Weights of a small transformer language model.
Size: 10 layers, width 192, 6 heads of 32 (2 for keys and values), MLP 768 SiLU, vocabulary 8192, 18.3M parameters.
Training: a variant of Adam for these matrices, 113M tokens.
Each number is 128 + 32 x the weight over its row's rms, rounded and kept within 0 to 255. Layers, rows and columns count from 0. Numbers have three digits each. The size before them is the row's rms in percent of the matrix's.

# layer 5 attention value, 64x192, rms 0.0878, rows 0-63, columns 64-95
120:121106137175120151196114128166083157109115133156100156101147104133052149133127165158142089087152
096:129130107139073119091174090144148043171106145160115079080127150130105134180154113140126155105155
103:082134107093152166184117131099125152200102159143098110119152065105114093146122182160113093182123
100:104145069118108107199107115100183125180094080097095159122068082111175156152128110102140113140099
098:188133121067143127134130107119159131145133189092156135077117160141090164103165100118079170173206
097:087104113145084157182125144125156182130124123132106094179168113124106158075158131123103112161111
108:112136170168131110084126149170123112184154170100144137153081175151100141126114122139094122164097
110:114115143113076111120132129144144103154130150063157141157143086076114126143117152197157037119086
108:131120120167156113152141117133184167121120131120147096139161159157128108190178123082088119181159
116:176110169133133117122158036160130148087101130078153170122101121151063121227116154132058121084148
110:139143127106115156202128138147210119101109174104095089097070157081151105152084128137138195145140
105:101099156181119147089153126134088237101095099115100147152169188227192150170123167092038101081132
116:099115136135088123125133169143112148112089161206170104156118094104122141126154174133210140128110
122:117108144127114149115105058215103065120171149156155117140139134127157130136115135112088091020152
105:135119067124171126142108118141118108102111103125124125122142077114157117168098121140119076119121
105:084177114125150136179120161142153128138105126130173098150107051068109149158138103157171160098158
117:223083092106081139170138093169129107165139113127122132131118131112156132126165140135106087075087
115:102154075117153097174118163082140195135147168111149126139125097200093170148115132164151122087060
108:133111128162129123143140120095123115133140109164142077082124123117163078122118108134182105094079
105:160137105120170120151113077130092062154115137182117121177085136094135141083143126126145125125129
124:153129130114133132170134085140109163167102130071142096141193188116195150118128119200091110110125
098:138122137100113099116183131129095072152090200115099139096095116129037114135150117131116124172083
117:175139200141137135055081143170061156088162128112146095209121152115115123108154129114100087160167
117:139098164158124130131088113119101126095151158178171110157134107115146109101158082077170131189123
103:165167119208191124108124066132129068094184115139118166120142114110109155112124152163169070100134
115:161116151094137128102130147118151132114186103115120191115173144113109136013141155191150189178161
110:097149058131082103085142136137080147160113097174097180170149107046113172138154162149185139102154
116:096136176147178120064155219120114197178131111107178107142084114148128133101144100089169172127185
113:176140086103118082067137101108068141190109133162128134140133137083112135104181125169147143121152
109:073148131156095107130153112138147136133151110102119125071145161168110079160109132098146149104146
116:139117163108096123104160128148157115120113136111172136085072137148082113100152142175088138165191
103:121113156093089110067146108182171090087095063092104100106128153119111087178106130138131148127123
088:138117171102086102078132058157094240116156129112127151123085094135164083063137145050146140126144
093:100132089022181166175155093085123118144145120103136147117111134147122143042141069080188067121111
081:108168119122145104092111125137130099103101092115107135092134160151142106194131112126134108110137
088:138133113137129135130155178177154111187113107144111174127120183233077109173126113063120153132095
093:133116062131100157112095135142093216214146096119129097133108114077091139094093172122154185100056
080:061155174147156119081089103213189107137138104104129100157143122223163155138162131088075160115128
084:103137098144130132151079207134135109147122128120119143159112173131118099127115192149116130093129
090:114133130074164135203147141157104221100135146157115131125105122147162136118143175093177139164139
083:121167091068120118155105114186097202138134163132145122097150153160174117094106122177181163117129
090:106155117094122105105144120123132126141122083154089102144079132120123109109125134064110185059106
085:130148143141105124114127076155124122133154150056116100109104135131131133083129095147132192139093
089:117057099151117118106114120099164106128164136206133126145136121167141150053125158161095162168104
094:128113183206096133089109152166061152138097130171107171117076155139155132071139117149142066050158
091:169117046099169137155129203060088109094173128102120125141138149186061151155155092136143097150119
089:131142191171135145115156133133055150170144122148089116092194130102157101147147128076084153137143
088:150094109117139146141126177110159170088112111071146138162168153120150105132128186137145091092125
082:132154057113118171161103135108181122172152100149129145125179188155155101079090155084174144140133
086:136120147095147093111144161110077152131134106049124109138118071068145133216128129202153143111097
094:097132136100097119194171061103153076061087138134135087095149131178135083129129118129094104109095
088:076148151119150108112134120143119185162114117181106146116095091169084147127099092082170124155132
089:183108131126201134168108197153120211099138100146135111135120117121121104105139077116152179102107
092:106127126125142147121107218106147121096107135110148130141061125133177134112095141225179122120173
091:099100098174111112138106167140122091158164105100157127145143170072173115064090187098175209115137
078:077113131119119138113108155174154096120122103123149084138125131159096112077139160150167136080134
082:051125124050177138160128129128118151112101116125133113120180136239102127118115161174078128127100
104:105108159180120113132109066093073163162106127125150113145162146100158142103145074116161152138114
092:102111149076114125158182190083190131093143135152116122138137137087109090050163141121088073119125
096:138129088143103139104131211181178117112162151119128146114108140045111125089144148109134160105158
090:129144136127137158139133028144075112097191164120119076114175107118135152140146064177101161099164
093:126162084064110130133112165176180039104129135161137049101100089145165097104141134142120182106155
092:071123129159113125141137183136151108093160106139116107100128199173143069134132132063126170130103
091:102159133102137134161121123188135130095137124138142145105125069095119094201170141089152140095209